config = dict(
    bias='none',
    init_std_down=0.0,
    optimizer='adam_variant',
)
Each number is 128 + 24 x the weight over its row's rms, rounded and kept within 0 to 255. Layers, rows and columns count from 0. Numbers have three digits each. The size before them is the row's rms in percent of the matrix's.

# layer 5 MLP up, 3072x768, rms 0.0315, rows 638-692, columns 0-127
100:080083113180153150131118147089144128119116131143105096138107117130145138111158186104161145137110088125145128110065111103111138174132134125103136094129077100113116075140124147111132118167160134113130116126134136125132149083103146143176101131136097144121106121141114150131138125134110086119158102135142068147110098153104120198104132112110134106134137122163171139122128145133155134145130
098:126192114126127075117143124131142158128139130151153106129110158103125097116106134152157123133126119108159110134148121136123134173159095114111127125097122117040133113149114114160159100125165109161162133137089160145146143158095123101122115154105134109120134139103076100113134118098098105094138103088096168124137134136146125146147121114113185143145120119138147133147123141115128126129114
104:110137148131103119141166163160145111150125111186114117097130142141158153134093126123184163092098126103145122093116106165178143151102117114110124117138115121110126121161107139099154162109167084137122103139102122090110129139099116093114132132105107099092104138148127156165156178118089131111121129135108152158121134113109125145115152126111085119108132143167128159096146100098149127115169
099:105148125090075135129141178099165134111130156156118100139136174166127102146124083155102128107123124141121116177143189141120154098116129140129120109110115095149142141149134137188182151139161106136152169092082138136128090095118138085104152102100111151123119142041065115123114124145109151146109129171099097171129109111139134122100165108119149124160139145165067120125185131141141100119112
102:147124125124120111102126117117120135126150122134128126117115108146105163143118119150123153166144132123095115152132135116141090143143144114148159128117109129145150145132114149086128111143093086110153113117121137130147079100120119105126139135136174149141151082136122116132143170092112069120131127141112149144118092127123137124127108122133129105186169106146103155125112129098107165181167
093:152142103103135126130147145165127108109102084136156111090152121102096151085143120142143114114119056131139116080114124140127113157150143080126155139156103126134153165130105132130118066100112162102110076130154077136105102137104123149156118135121135110120116153144109157089115138132137147123139113136140108140101152120146152156103140147144110147144127142128122134130142106180156123101151
097:127117088135073126135158167103098127130122119152116127086122198122104148124125170126128107107143102143143149218128087159190146138086126138149106136123136156147138144165103125140151104135132130105167125128116112074135114146136120096120143127120140106129142167109102125126132145146108138140119098158112118130131127157135140131128092089114116127124133131121120140145136146111152122127127
097:154152114104129129141103091162149132111108129106142106152163112127154165117134147128137130159115131159144131132144165122143129158175078136120148123155121110174151141135107120150095098120105123120138153122101119080123113110157122135139108122119119152123141124116156124119125129126105117135172179095145123125107128128094126113154153115145168134108175148133066143066122122149099111147098
102:152155131112088130127163164109139141102102138185096086110184147126143153145116141134152173113164120131123108125113146157110146111120091127151118093140129147110164118132144134152143173159083139122113121138123114101155126134112094122118126130140093128122127127102117127070099119160114142147112113135129163125087121094157126167118161096129120107130089165128091112175175120091117108131125
097:140097116105106113155091173131143115140106128141124141131188128102128115097162157161111118107103138140123149110099146139109100146123133135122118108155133119129070188153097159093132133079143135142111099152104151144143123126155147133144142131099132140159066120137110111099157090161159116092091126153097141116114157159149140146113147105151160155147107104150115105078128160115138121170148
108:129132129163124144107133150129119123122143111088120123094141132119165175137106121116143160097106155081120095075171111172129141092088171126131156123117136114139102167112141125089110131142128122097154138196109105128146154155128131182141101149160108144126130129123164186110145139130145118142092092147122150100099124179136110100157147142156164134096100152159134120115114172118146127135106
106:119103098173128093150110114127135109109113103104097050143118163116133127106132137146124163153139117123126103143135096139197132139136159147129104141153181107101114112125143090157123117120150103111150137155097118218135161154117133151134137130125138114136120106088124150091093135128172154157098140125092107131107125106133130172099150141163114120130116134156097142134122095173119129122171
107:125130130108106148097161126134131138128144151128151122125122144119167135171129136101145100084130133096158170109117150152129131141134147116087184127142116102116165133148111129077102111108129120121115110133150096104131089147149117149110134093084124132148150142103089134101141128076143149107143098149150123112097129136094139117111128119120087115139124138105180134122108140087108120121122
091:168115117156119062132131120127107149121177137127087116088136103094110118112132142127158113163110161132125101157120148194123142156145137138109130101152114112109143147115101121146095131137132108131176150126141169135192129170101110155169160152132127140142132120099126119082111132090109126100138109126119120133138163134147129115140158125106134135141132161085100133079108152143109137110114
104:100088147169105089111147095127123136158177127164113093136165104097149156141149152117169111111121119159126131152144133151137105137141145125133079120162101163116124157134139145107121168114172087085155115096106117162107138169088127148140121097113091144126098149125110107152141156127112134145117154146070086155098111124131168139134135144103168119088152119107120128098127128127157113100130
103:123121107139128111118119151178116161161114153149121131110111175099143139149124135145139142090115069144134124160165100152110110107146160126107165092139107163136156157118118145143126126120113120124102078117129131163118117153094154107111106107143135118105132132118159146112158124116143138132138150144115126139121061167087134102129118144104182129160130138118115163140155100191112147135151
097:131134159130127142117176084116128092163123138111147122108117165129120144093120165146161121133114153122148133128163172162159092130177139155119139108149099099111109103115123143128069136121112137160150116141091139154098115146114101143160099130141107174148151141133146138108175152100124196117154131143089111169137145123096122108140126099134113095076097107114127149128088125095095143160177
104:101140160087111118105113131085137164107120124131148137101135113123070114112171148126117151140147120123135156152114140150114151103123160118141154113140101105098100153148130179105114100128134158074115127107105112097076088122123115179113175113119133163118123135158126104152122112105106119113133138122127148122120074136121149085106164146117086154140122165064108171109110144080149131157141
102:083164111163125168098115131144140178140148109080128109151156133096082137136107133119105151105114122078128129112121124139132156114164154111130120155135138124095153120141121115083145126127145109134086130140096115156138106161138106135151142099139092090137113144133113137100130115130136192172079100138148149159125138148103165090138106127118111146068161144097089158161101175157138098128148
104:151144102112112158115154118165152106088128102127075116071088175128118150113129107134179110120127113134142147155143098152113109162154133143132115127133135142155093174150121153111132090111158078159134121081118097164107088154107126138106100055113137150109098089147131154170135163144158118113101113131129082090129146104133128126113120128136106111175172099184093098042152123114146115133150
104:147149158109107139141119140138141152125134130125138120142181122100171146120077118144134125117132127080152083121098149125090141134171152111123092097109127111157154145132090161140093077121100129128135124168143109165147113113138123127103115170073118130104128115138116106150124129148118115141141135153133124134113097109133138158153172129129179115125123143192117110112141136184149132132089
104:189141147181135119137135066135134102099162146132103094124175138104128111139146158152154124158168136106138109123116129125149174126092122086145079122136101133071073131132112127057110098115096109106126146103085129177123149102130110120103108109104156086140091149112121146140144101118149121133119080132145100129118137134125118081102137129164161113145151109157125139150152136157119128133094
100:109117133108131116109137127182137172116093130169159128107152124122173124115127151147094124148095116136115103104110106148137121118098099080130147098152140161143068142132117142105087110082093141152151168141154160149055119120162134106131146098116147126135105134121195116045106105125135109123109136135118143109081124115145132133160159130111145111136116136123164133144121125112177128125112
093:134118155176107089148155139110119139153094144145148153103114163100161132106120171135127109104103126149143118123152166182142151162139109145149116186096126121166134136134124122124094083155131120110121149138114137085135119100130122146110148107095124134124115127123120128137136155134126140123143138139112128131155106110131121118152105110128097174123160111125091169063142104141138146124132
094:082126138138137157133150107154134159127108092136114136120161177108105159152098111123165169144116136117163128131129075139112152145184164146120117091132119120138109121108106133108151138155145161127074084161134103111136144169120157152140110098136151140096131161117135131141143123148136105115161144162080099112132136124121139122096150105155138106119122135154164125095134135122145122127166
101:135084155115116098145111083158122112150103091143109135107121124123129128087114146174122161116197120068108057115113168112084104111109159090117209150107105109175125107131086094147140124108125130163099099096069143149105159124114124093086102147116150103110107155113135146127147151088116173101120131128136148118101098108160122118153101139166108130109129156083090147126111141141133136152133
099:133127117131109137105118122120142123146096130130099137126142166102127131113135131113088160100078077128144097115157128132104101110123130121127138164162130119149137093126127124106128152157121155081113152128121118137128176137178111155153129134120113091141147147134135119128129165126136113121134124104129127154110112147126132130141109081096063112113140105168119115117118092141124150125089
099:101127102121120136171169122110115100138094117109116125106158152137142144142137111147130106111124111135167170108134096164149145128120133152072158119144144104097107134126136108146114127153123123114157121155184107123121121122105105131131156137137120092119124148109119112104147130103152108111125099095115150137143100136111110146128108098095129154115125110150122159131126181118174136103107
103:094148104151094111121132141110167162142110095184135123112128110152126149081147159156110113159141113100120138087149174122184136121128175132095142131108134110117150096147154118107114136131162178136088160124103131121139141158125115133175123117129119133142101130115147138113142115115153128106132135110128111111097083140122089119152139109130128164128079142093141163163062173119148104100113
097:127098120164124116158140159096133164114173131135155137138096129145145182148151134121157138109175137146169125176142171124090113150126154139133136133107104118143106175142090185126094136111085159094097126126127127049098176141089142161146136130132152100123129151163099138115136122138106137120133122094119112095102111121101105098136110084136129129071138135102131112149150140109190106123081
097:133080112133135106134158096149113106147158146140138118141174120099162153076131132148132113140135128146144166127142121169132105144163126141124145095160137112134132132125134156123085121106133143127151118120095085162105083096137130139132143109108147098082170138079145127136113166114123125113152118123132138131154069104118133108142076101147116168135147127111133160151084137130118105115156
105:123114119159110109083166119163139105127138112129173111150154103135115130119160125118123124100110122188120128135126145132138178141189113142112166092157133125132152121124128132132100114150125151143120128088145142131150090096137124123111158125108147106170095139137138161093174092140142094135086118127127164162121125153111130104101105141152159116142104123094188139125107131096144135111177
096:121095144143111118126120118131114102118160115093114167126101113135078151113119142140131097157119122124099149129154130149108129131192147105178119162167129138162131119110106149122144120138157142177152130130120123172109051111108130167127136118137142109163093099084135128150126140160129159117129110110095138151130151085150167159127145146171156127160147125119137150158080115143115139125094
106:148105149121121140106127139141151163084112132127125124112137167145114070169137115109130134126153144167097135138122133144123161175119124167077095143127141119151137143132112112109111162150160150151103105098135141137145124114108140140132099078092106134153176125126144107116109110117126109115134147143097103120113104130090138111103136116091118153123115115129125152133117198136148139153109
109:125134152178116127114131165152147113128093122161091097136156139129142131126112126168095156115138117139119123115124183165120134119119147137153098148110078083133100130146162148120111150127187163136117136100110104080101099120113135175120107109123141180189169127149120156108101128116141147146092171117133177139129168115132126145121110135109142136164135136143134106136149110163153127144133
100:133124144133118170113170140154118150123070102093151123172136113111156126139120133162180162102129082084130106165185136108136128143161133106129135131129155139138117111161113149129133112092128108105131140117151118133102138112142119150108150135127112151158080128134118111160068124124126126099091148105092126131107119135111117174102109114122120147083121142148125145157142120116126118158139
099:092091129114142112148113113144145157137146149187099135072167122079107132134117146122111137155132116131169111104123117115120102130145145150132125160128133159120112108162120190111137124129135103127140149084116131125092188150082150144149127132121150164133089130118154115117144116118124113153137090094097163121108115114092143126128086089142159113090148110105141138140096181125172121098090
101:108157158140088140100133145096128112112143102082112127088161139106112093169117123139144101122086076131164126110157080117129122123143139105191109105122114129137087097151128138083079138147132097081134131141118160122127164125107136122135118091116151130114104144156137136132096135104098061104125163146136106107092127100148161128133117146096133108151105114118149170116105168122142139081141
101:150071135139152111162103144107145125150146132120143110129151152136165164102113151162115084124138156103112089100129140119132196128122118168129143117130160094138124100108084106159115147114157106118113114128120142132098124165115113135153154088088142130113121143170113107151117128142125105076117126150114136137089077149150163142131111127145091114131180153134134151149124111102139141130093
101:105137131107103123104074132169129104126100163150144157116127155091091178120148119150070096160132151159164093171123120107131143077130131133134106137116168140144173113130088116125133066085145140122118112130140121087142139146120079149132110115142146168145124108119118168140141102158103123103128145102116111140128121131068100099086135093125060113131111136119130160168123119132143125172114
093:149118157156124119132147107122126102106115100101135147133135153141102164101125168138121094139140085108124100126146111143126135094131136149103084119132113125092085142137117128140135130129118150128126131109123083140119145108157096136142141140111157118096195128104127099093140105073113121132101126151138154090140071107135110094176142082127132141153084126139133140111132119128137128130123
093:135140166083116152106127068042138095119135084106133125142165146122103111113176155144111125137124179124128127160143168116130133129136107125112185131149133163127133091124128112110122102165125129130095153134098133135126102132129161184112050109117134120130120126144150137117119158068168139133170130133123160118154130112148134117154148091114119127128159133132121132138056113131121079135116
096:154135139173145092145108133106133142108088124157093099172086149103168163122153107151125092117108119088119114114109099115157103129074188138121118119124163143084096132123112199138139085101162149117112087139144085137133130134123136134144111125152123138139132088104158144140158117125126127148119131145168130154136139115137162118131108083161146169113161134113132164131158093162106170096083
101:143160149110112142105150124141125104123123096098106163149172139096103124129153111143127111094105111124129132111165108144097161097167146129113133149125100119141102159135127178140145147138110162121126108141105088156136122136109112158111119159095127158139109150126129069136156141152130123130135152124133166119088178161092142102094105129112120150183119086149145136125123080159141154092136
101:135125155105114134103150103141146143128116089130148130182185120124139165120097111165090099116113072094123113141128113119161136091148133138150167150148127118126148098119072103104084115139114126122137113137095167160143092095129111095127148119119154129152103124093138168135141150124191125106163126152132103091129130131099146130137135133164142111129149159115083120166147119110141133192146
103:101125148156138150116120100142132118114113155121105151144137128081137137143095138166117159155140144116158133135132139158154162151172143161131093137112122138133141130159105136152134150137131094130137164094154129103134102108122117167121157110132079149153137126108126170128113103081098122151129143142117115111134150123109148096143149120109189151122116149158106144126157172150130109109134
089:133109085151102105124161132179096144112104155119182085128141121112120175129177154158114143166087147150118145133136119145114079151151123116107116133111132136130113139149148196104112131145117108132127151079135137106146132098112100124106118127123108087136134131114125119096137139128171160102126131160125105120111131104129182160157133111115144116130140139103151119107126121140158096160153
100:121129090126160105129142150139152120139090147139134126120118106161093137124143060127093122098117096137131166103108150166116166154114117128111115129152138134159135123139150127148102100125114160090109101145153150101154122133157105076144141106135144119136130143121116156124109121122088104126140113088095077137103102125169108096120127136108091124145098155108086159128123156109140120114099
099:126105136134097121124140141143171149127135132115172103139106127086115119116141085144097099092127111135086084141129094131141152125139154126136113122136132158149101137132135141096055109145105125143119066161128161147163119102156129114149113149129179118135139125062189101144134146127128086125108152131108134137102075111127115113149136125136212125154124147092132108079145117120167175112110
099:058136118123122117126117122130136109141141097096100140098122144126092104113117142112131118074153093107146145168128107155089129151173166114089136099150164128124092120141121159132138119124140122131144164143128112126129118142131123105122143128121102122119135168126110152135125121145111136084113124069110108122122125123086136130116178088096140103099134093097105147122080133086143103096100
099:115087108106119118105170128107117120102153109114159142138173145130151122147111197142147094129139142106113138128113114154127112075089159165121137091140076136128120128159140141136113157123130118117158128170147131123118125149120126131166092123136162119104103144129140110155163132150100076141084159143086086115096147122087092114164119116158160083120154161129175127124085168140130099142134
104:147101098108135140125141173151151146100148128154125126112098158097150139159141088107112155148146083134134122111115128132119131114089097113091173135133141075105172124165128103122116135112110098122112109164120111144106112136100149098094165118151106092116145152182151175127081156116120128117072134125094140149106116127098161105106112131143046100113118091141128078167173121099104091125107
097:108134104144141107143134103092108130130122095111124127119139162159111170140165174119101149162133116143132151151082079123114124180166136147107103184172086150128104153157122142134136126133137088145132085048104109113105117155116089155088148085132096172127161169143137137145133131132056142083135151112108132133094147145123153152134156168131163136145123148122133142119144145147127093153101
099:134120101133113139126127151105139131098116111129119115149106161152084158111117146097144116141105107103112090139144115133144143106118119085143125122175118143120131098131123129108102071149115158146136121082152104175179095128118097126146123141101113152091103130131090129172104096125114121152152128163148077168113161127123107128111110125152148066141088106119142173097127123129178087138128
100:138136137093153097099138148117130158122140128131139133116110091124145136124140134146171151091105126117166116117138160114131121159103131130125133134129137098125087158133114112162122122145103119108138120122156126125145101154119108138116182107134101120142132144118148136106149136138104094092120122114146153087132142125120148150075118096153090129113153101142115104144128116110123091160130
# layer 5 MLP down (transposed), 3072x768, rms 0.0303, rows 638-691, columns 0-127
109:132128136195114139139140131151182089169123148112135145164180111090084112091128126131109123140145136107136146156115141134151128172096122121121144104092096139164143139126120145134123083110153154125120137132154157132121138092124112130099136095108097105107132149168132135098117097142126135156143140087056107174104132132068107092112101116126136116124146181153074125169122085097120105160119
099:139144113148091145096157118150152159182180172135116143140149093126141135121140109120138094164126125141119149138071102061108115134159167120111122126126092125094181210119123066108137124107120153126143147123129138122111155102139102146169127127146177121105120130128150111101121149094119130131133111104133137155137128128123119124142153128114151148112174121121093121146155121153141100132102
109:097118138102125140165154139143158086124117101179170122093120142151116113111141118132075134136112108151163075126135117162112159127170129123144152132136137139093095103095112101118117116147099133111138130088096152143121124184084171134184108140176084113130117145120142154138149101116143152123157136118122167121125103149170131122086096107114094171148146135152106097094114121143106158126097
101:055173092135132119124117122107163120105106133124147110078171147107151102140131168120148127137147147102192093096131110179120141113128146122155124133146059119080121120112146152122099108160125087100104118155093070129116115105143134131122128165118163165137147126160121137092124121143123110142170142120109125151104121128168086161150105121147140144148102101089108108126110115173113160116115
099:143103155141152142199154160109119128146165140146116112134130140141103121138124124098141110178136097136136116154137113115134129147137104105129134123156097129104111119140152173125113162111146122133112143139144081123159113157131103153134138140147102140108160128127118142119107093148132158144146107132142107150146149153113094079154133123135101114111122148156137141138087145092137146135123
091:110102162083123106083156157092132156096128159135119118202114154135121128123092086144142148145141150158114144158159101147146113109099145151121125098133170101160184088103077151142136167139126111139142126110143138130121120146169129091111108102145124144128131095110151121166142115123163102146162160127130121142150112098134138107114136113118127093147097135137077122178112114121117145163129
098:175105119139126129142157111124177148153148111143180123102114105119153134116136199122078118162117100131128132129095084114111166130117131158182111080090138136096142116140134139151109117121148140156114144142165128125131108110178099109099126130133144124105116128134129163150170154138147128175159115119089133127131120137122100133163174137137108135115129136098105158132119152054135142119114
103:102157110122127098100126160137180098099106154135110139134146134138132112157121115114130134101143134158160152146142107141119129165139115101140158137155129171127154159134140129138143093118088163123152110093143132108085155125098147154147125087147139145090124111156154145130134127157080149145141110099096118144107102110141152104115121136092115119144130123085126073158129147160105089154137
104:139106148160098160102125123116118138159189085103141147129118142107137107120115176165127127146151105140132093147106055125129159130144094180130127123129130148111073154106128112119127163097141152158157140117147139100122133126110142117138137111126127100117116137147119116149151135088158151121123150122084108130165138136176127141130158102145136117090116116139141190152127095121124123175075
099:143169099137142151125144078117141144127134152146127140105112119136154118139101105132156115134175144089146108132167104117146106156130090162173125146093113141147130157148182145140121093117129153108134125123161136081112091120136133090154105083104093134123159097147091133166142157103136116150113109140115161143155096122091117103102130118123102147128153148119115138123155142144093122111095
110:126158133139059128104142131084162147130115119139087106158143125161109133106131155121113122153133117147104143096129100096175120158148142143125116112159125113138156126149077078095160071080141129154162106145142132111135120122100056118176124174126147108140125130101108096159097112133112107149127136116104164140143147125120115150112091124115105121160131129134115159142138141118120099154099
102:179086087137123144165138119092131142166106132120159144148112170157138085082137150152155164118129099095133118105124117135158148108117102154115135151142134142124149153138125082133129125139153120130126105113148114089132095126140143169121135142110121103087098140106140124160158123111107102125139147135135129123133118125169143123117208108125142147126124146157148109111145131126205099140156
103:156178155123124095100119151143116165145088106101161133109078172142146106136154129137105110100115085115153120169127168140154118106162131120127105132113127071116179121114162141148144108102154128132145175182124158126123093132115140106122142100111140100121112141138110128100178143156183161092125101120181101134121125156158095154139154103118123164114152143137135161105127102136153067113153
090:082120141124143109150117165109215131111177128106156111134096160133117111185116113170125127124118126122133146156159112146103122133146103126144120102111133131139143138136138105126104117146120144086159128161143147160127129137145131109181146182139147104111134135151130169103116149126137143140107116140119120145155134084148162126110153159148149092100144073160137137114142090145089169112131
101:113102119139114128120109127112112078076128081129152161123119151124143166135131107081114146110123174135097128110129174132098166129171129155135154135100126145202108184139113124132138086151111114139153133193113115141153088130100100129100168128131190148107088105143105097144144136133135076089150124200138089176147171101083078088112124126151127124135119102116148127138140132145104133130132
101:134131183091151175150118106136153124122131124132110107142107141143090118083108155121156126119107133123126126126090153098135146167126147090132116146113130165136091098155085144127111111135136163156145167076120131126117144113156148124142108111120101131114117112140084128085167134124160122090135112134123130116141152097129067157171157147111117078082108145129132103165144119121158106091181
094:077158078141191167074121174116081081112129112135100102113113060147141118119151164157117117149117148154092111090119093135087109092125125111163112110088111132110110147134084152149150109112131135104106112134126128128140144086122119075114144149152146103081075138118123122166174156152120113144131134116121144037108119153154083136115146142097143090158170127171173096136129083143156172112106
112:120116094097105117112123113096208136130095131119125101154111161144149096159101146127129143095166144108143102119100137138092174166152144132135117154145129133160072142133168144127128149130134105120151133128096144104091125135146120115127103086127169097125138136158150121119095104141131104112063137122088150129096153158114108157114114107140147136118135115096139155126116143108110126154147
099:160153131150136168111138159116146126145155097094110109082162119104150136107126101146124131145145138161132099146168127161117176136078146132150160130115131136177122144128123141165168130128134143138119150172115158097171131125077180156127142149102134145162132105093120132120135160102126112127133126090117103108148120146127133133151138098113131127127139158136148155133143129171120149117142
103:133118128103104111081132121101165135137111148133157124177108129138111143131126131121125155127121101124111151084119133140099086127119148128119131117094122140146106147117108145137129140117113098178100121138131142118149093135124094102130144151110088106113110104108157170151167080120140128139122114138118117119135134097154127141130130118099117120133163136119104120155092112122116123144172
098:107132115123123158134127160177100133126164149119135092115133113140103116135095156125142134095143128135113145092124174077124166133154143165142115128160157132101142110113142123134098095084067144121120104157136136120109143118150159153112069153146108178119157116157123153130112081121129090154141146131141123099119122121107132138133130144098096157137101163142147111143139079088110097147134
103:143132122130141124139109144120200134108112177100098142153110120106087148135152108175153139107174139102148114110115142116168138144159154122117141132108144122149163114174149084123093129127157110097174117149152115056126155194163151135130111111148150145150165121111126097152086096082128139108133148126126112091121101125167189126106135095103134130148126168155116150147145135147102130114103
099:100132087152107115144111131126132137133120117114095125147106103178107118098076117116143183124133150151108142101129110149160136165111184128158076141153149121097152104137135105131157102180155152151100079072160134139129117139142102127112126105105155133128160110119137140129175117097097104069137115142146106128115114147102098129114127154143139141134147158178121138158117134153111139108116
093:116062092122151145145108130087245137117132177115119130128095124126112134165120097099119138147113133096124116101095067140109118104102145131141166104196137151086141128137152107097134165094093114180143162128136154149118101112137165135141117153147139113127144132109140143166116111129140119119126136136155109121135155146139107168117167178139126077130105148122148137123138110148121147103137
098:166102114076115168109133122098208105134165113152145132111140122112162134105126203084144109118103107146141093134109183116149150099099125101113139157141126072151165131132107129121117146081102077101149151111121116120112122142150121133128131158107106135130124136128117114120164130178131128130148145113131126147178148112185146143107123128143116099139093134102070128118131123146118104139143
097:142110139154101139119117159085147160102145108149123105116107125152089156114147123117128160123122152157143158076124100108153165134137078137113117125051131141154133126139111078130079121151131082145160174127136117156112096111107077131121152121136128125125117134080123141115101132122137143140129152120116140115148146108142132128114080125152159101134112107139102116154123104167115116090133
098:121125130172137121107133090131143110110071152102117130147108093124114108130114106178099164156121150121085127134145147134128119110122106146113137103110156158092129131134148123123158117109139141136136067084146148114137154141109134108127106135123144122106153169149151187140118094152141147135127114142104155137142122121122099143093154130108163134088131147110120131183142113092170106128111
097:111092150117124113115110139169151081118142148124102129120136126144120102144143155163075124158103123118103109130094154127109140125135128158154158130105134149145114099112124120160095153096126123144145096110126116097177157153167142114102134146110142090112113106132164128163144159143067168180126135148140114130196123132158115139099149125113109156087098122145104149122154198136139096094095
105:152138167133119110155143119118153133140175120118094132117114123128143129095126149127175117127144184111090125110136124135143131117189085107141178145166112138078140143114112116145131125123084144087155136108137151102125104114137078127172128115108102103111135124119113126100121146141115125108114097132105104180151143115140184155137119143106121138157138105097132149090147116133164151123147
094:122139131128121139144137123151102112088127139137133115113152095133129124122111122133131114188162077117085106134121105082127158126121115076115139174166153080138167144155107144136143102125120132171155089144117128143086109147117123135165161124107110135143162131119140127142105160147129130104093085132142104094138095104151110096097092103079111179143135105154128140141089161151156104093142
096:127175127110141109136116098121140088094107126166126123119137161146140119126139137157124144144118184110095147137158133132116137087152125118147115098099146132119150118126144152171149083102138128134129106162154152141123148128152165136125108137157137152148081121183109133118160182128114117138109167139138151094095140127158114095121115109120104127105158140187111139103088107092113118113138
109:115129164133145127135155119139163104199136144110125149120130143142109137127161135137097105144130124106143109143149126097130108123126134135178162118122159154096159106121129104119123103088133156156129124111127118120151145125112129097121122144112145129119129132140172141097145086169142172159132101123116135117104208147113142144140116166120124116106156133118144111178137075119117178140131
093:105128113171101144111126128148143108130144113172155140107111118157091100117093135163118130084156121143134125103102112175119101129085122152131120100074128106103105122137158090133135118137107178088075131104121102099103154134113093085144124143159148104129153167127128094101141065118139106186124115149169111125172114146105123112174137127099124127099180127177062118118149137155112103148187
109:134095104153106133103154136128174138137133105152118139106171131134132165141167112130119121144112171135103101167120144134105098139131148127134173138146090081134101091118148112092107143109136143123122166119105121069110101129135138166126129134150117158100166136121158127081147109134130176091126108143125106084139093117109152130153122152096105107098194143132136146112109141163165104076121
104:129180090131149097139118117157161145144136111140126140144141148142113113160113120145135125177131126137119163111186112128144125093152143125158131101151106131124168151155158153130112153146154148132158140150102088108131099154140143085109146192113134125113143166127089107107149123109106146100104118136110112118126109166110111161154149132099120106079136113097165156138122185120116100115109
104:129095093138124131126111170127149180110143143123151131118133122174138178094134109132099122129142103166132110161099148098091121084115129151106152145090130094142093107110124127117138116116094125120135157141128143115129137129155122118124122123144126071148129138125063132146134142107171116142125122112124143114088115164152146152172140143167120134172143135129127125115168139117145132146142
099:124117085144092116090120137111114158162147141152120142147108141136133149112123121134161141145073147134184130117127091140137147127133148127116130117138094155103137154112092145135120142135146136133158140146135101110069128099156157120119165095156123144160129161110088116162103158116113123113138144135130137121133142101139136156138118168101147134173152137140128114104169126133150126118110
097:155162122110143096193139145093094133146146124148125097124124115142134116140138120137117169113115137131117106148118122126131152161122130098130143120122166152129138094169117090098127147131129084138128113134133124106127093149137138122129148098122123101108092159178140118149125130158143088140160110144136138145154133137141106143160108133143138150154115097116073089151111135163113142147122
104:088142112098132087128147110146203091159117126132182071126121110100139143157183144139096128116106144130124135174100113162099136097135132104140124116099090145175122143139117154137143088159096121108131155104135143097137145141147086130169145133131141127153160140103140167132106132112158132135112125097123104123110117144107106132117091140166135155130150126135167133135127142112143130176077
102:161121177142122097159110097130138144110163108130096174153117153109134140091127120102135125140194111118168082118140130117166115122091139123115123103125167145131121130147131156139163139133121099127128152142116117116181117169109105137102133124131120147149127124130090122166156165117140088184132160212128126114116148141169101147176123143156139165125149126136127137164123124155123115125149
098:098157111114133128129119157143198133138148135122162162122092129095117152104098123136109113095151137109075118150113118126127094149113120109137145146119148150108154079121119123116125171121125139103110146118161137119125108105190126120120121103155155076150094135092182122163131134095107174144123128148097109105119153114120114121106124151166071139095122127143138100111141098122137116151143
092:091115092141161136165163151185100188137146134168115115113127095116117149139117079133111150099133088140140149115125104133139106114095148152125057130077089093098111203149138151151126160091121125127162112101120140115147164109102083102129181150142169153113117169117138124145128107153116108145111094114113097147099112134118107132102131168134155099133097123145143109097163136103164202115158
092:125142158117141135157113117127153111137103124146151129118130151144112103135169102139137158159120149159124147131095109134155109115107107121142128123137155141169161080128136126133148102116110105052137144120143117094134124113134102160144114130108132120101123129097165120109118156165089135128147144146097103148094129174120151166156106140127139087143119155162075122111109155135120114140107
102:100109131136146075093079163188152099133154174156142142155090126106138130166101114131127112088120160174134141141106131131097114147133156136159134132152132143123152156147134112136132156094124149154092163144154207137112150090124139117098088104122148133162109114131160131120122116127119128137148110132065141137148110137083084103114106125138104141177149157140112122162131139107135086126162
103:133127122128121133105135137129195120121127146134120104148101097083134137126120166107132133130134117168144121133133170143142110106154119142116072122127158146158110071129137088112131118139107139129114127117140152095155058096134118128119132116132087141139123134090103117158133112132070154112157110117128056102144151129130158108107091169116112134128143122139101130124133128120139104148079
105:145108150120111130115151125119213089105174132157114177098100133133129095134208143133135152137167115075130129132122167122134098092087107140128123054064133119098116092118132124120139143162094128096101118099137102174128101141079137123138118174136135163100106135116110080133132171120058100150167152122117102154163157131154146131097152151179155117132135147093093112137125112131111179135106
096:093147090123125128116157140128234112133128118181092151140093153136124097118117096154119156153110159124146124116111112087125143090136146116143123158112112120110125146103168071119102138144113156129121080129091160124129145118158087121111083105165101134089143162107150144127118127162117120163155157109163191087138111121153127155143153121140117158085095161132168114152123164119107118123109
100:126103144124147143104124114105172164102158094086145167144119127116143123105122113149155140144140113118151138121159086132133140097105128089128133080136109144127152123149090106144116132138145126117148154066165148100145125161155177118178145143162130121158107109070093110125146141148155160128117172144167128106151183112121127111108150114192122123113171110136125134140127139145125110135112
108:114114145158134095092135136128196112148127135153164145131172191136169097110113191110157114173122164101175115110153106127129104097098139136140118148133084102136141124135090181077192121151149161120159119162128101084179109129124146169124120086134141144130186158154139105141109101134137153160121128149115161150156146138134112139143130123084119156131124134162119133131128126140134080120138
104:150104142110117113124130104127141109118147125127116177134177128127100128152150133139133147136097125162095093153123136122147078129133125142099102101135120175129176111134143094110136157126153149139138096110139144174138105160108104140133106113138177161125150092135161139128159107120171182121152129102145123179150114135069108158132114120113145106111133129079100109128118141145124067159134
093:124122147109139157128102139158123139131119124101133133135123074085171175162138137135098108133127112114124159083072126055144128125119112166135127169165141152126107179144129132120105158123104156147193173154109116112096171165142140131193133137150136151156166144108126094137138145142139132126157142185117117077117112174109109149083103095117148135154106078131114121170095119138120180127155
102:166163128159120113129150156108112132166135124121100081143139171135161129141197135146103140130123140131124110142144134112169150136116092129127135127110151154126133150162129118108166098113157098162151146152145120161134101131132134161130156133126128097110110143169138106134136164130128115137128126152134098113126122119081107105105139141098134085152167117141112099129111139116166139132087
097:092133137086110079153107164137117092172119135168136115182142144153116102149131138119101113161145109136094147104125175124123118142110107130130124117093177144104134121164171112151133079163142124183111137148126132163135115147102151135121165149134135095157135117104136143160157136115133123116121136106107169127132055101129124115142107133118111148150116129166058101095102171157139156132108
105:172105112144128126077134167149199120128106112135118113133149145122161142155123125177135122096127139117093144143159093118144092176136117138119091133150123103186138154090108093120114140101125165126100164143147141134115150137112138097108139119111185115114157148137122158117150158154146086146130135117089129115158100140154147077110136152115112128104120105121081124122141168152121191122106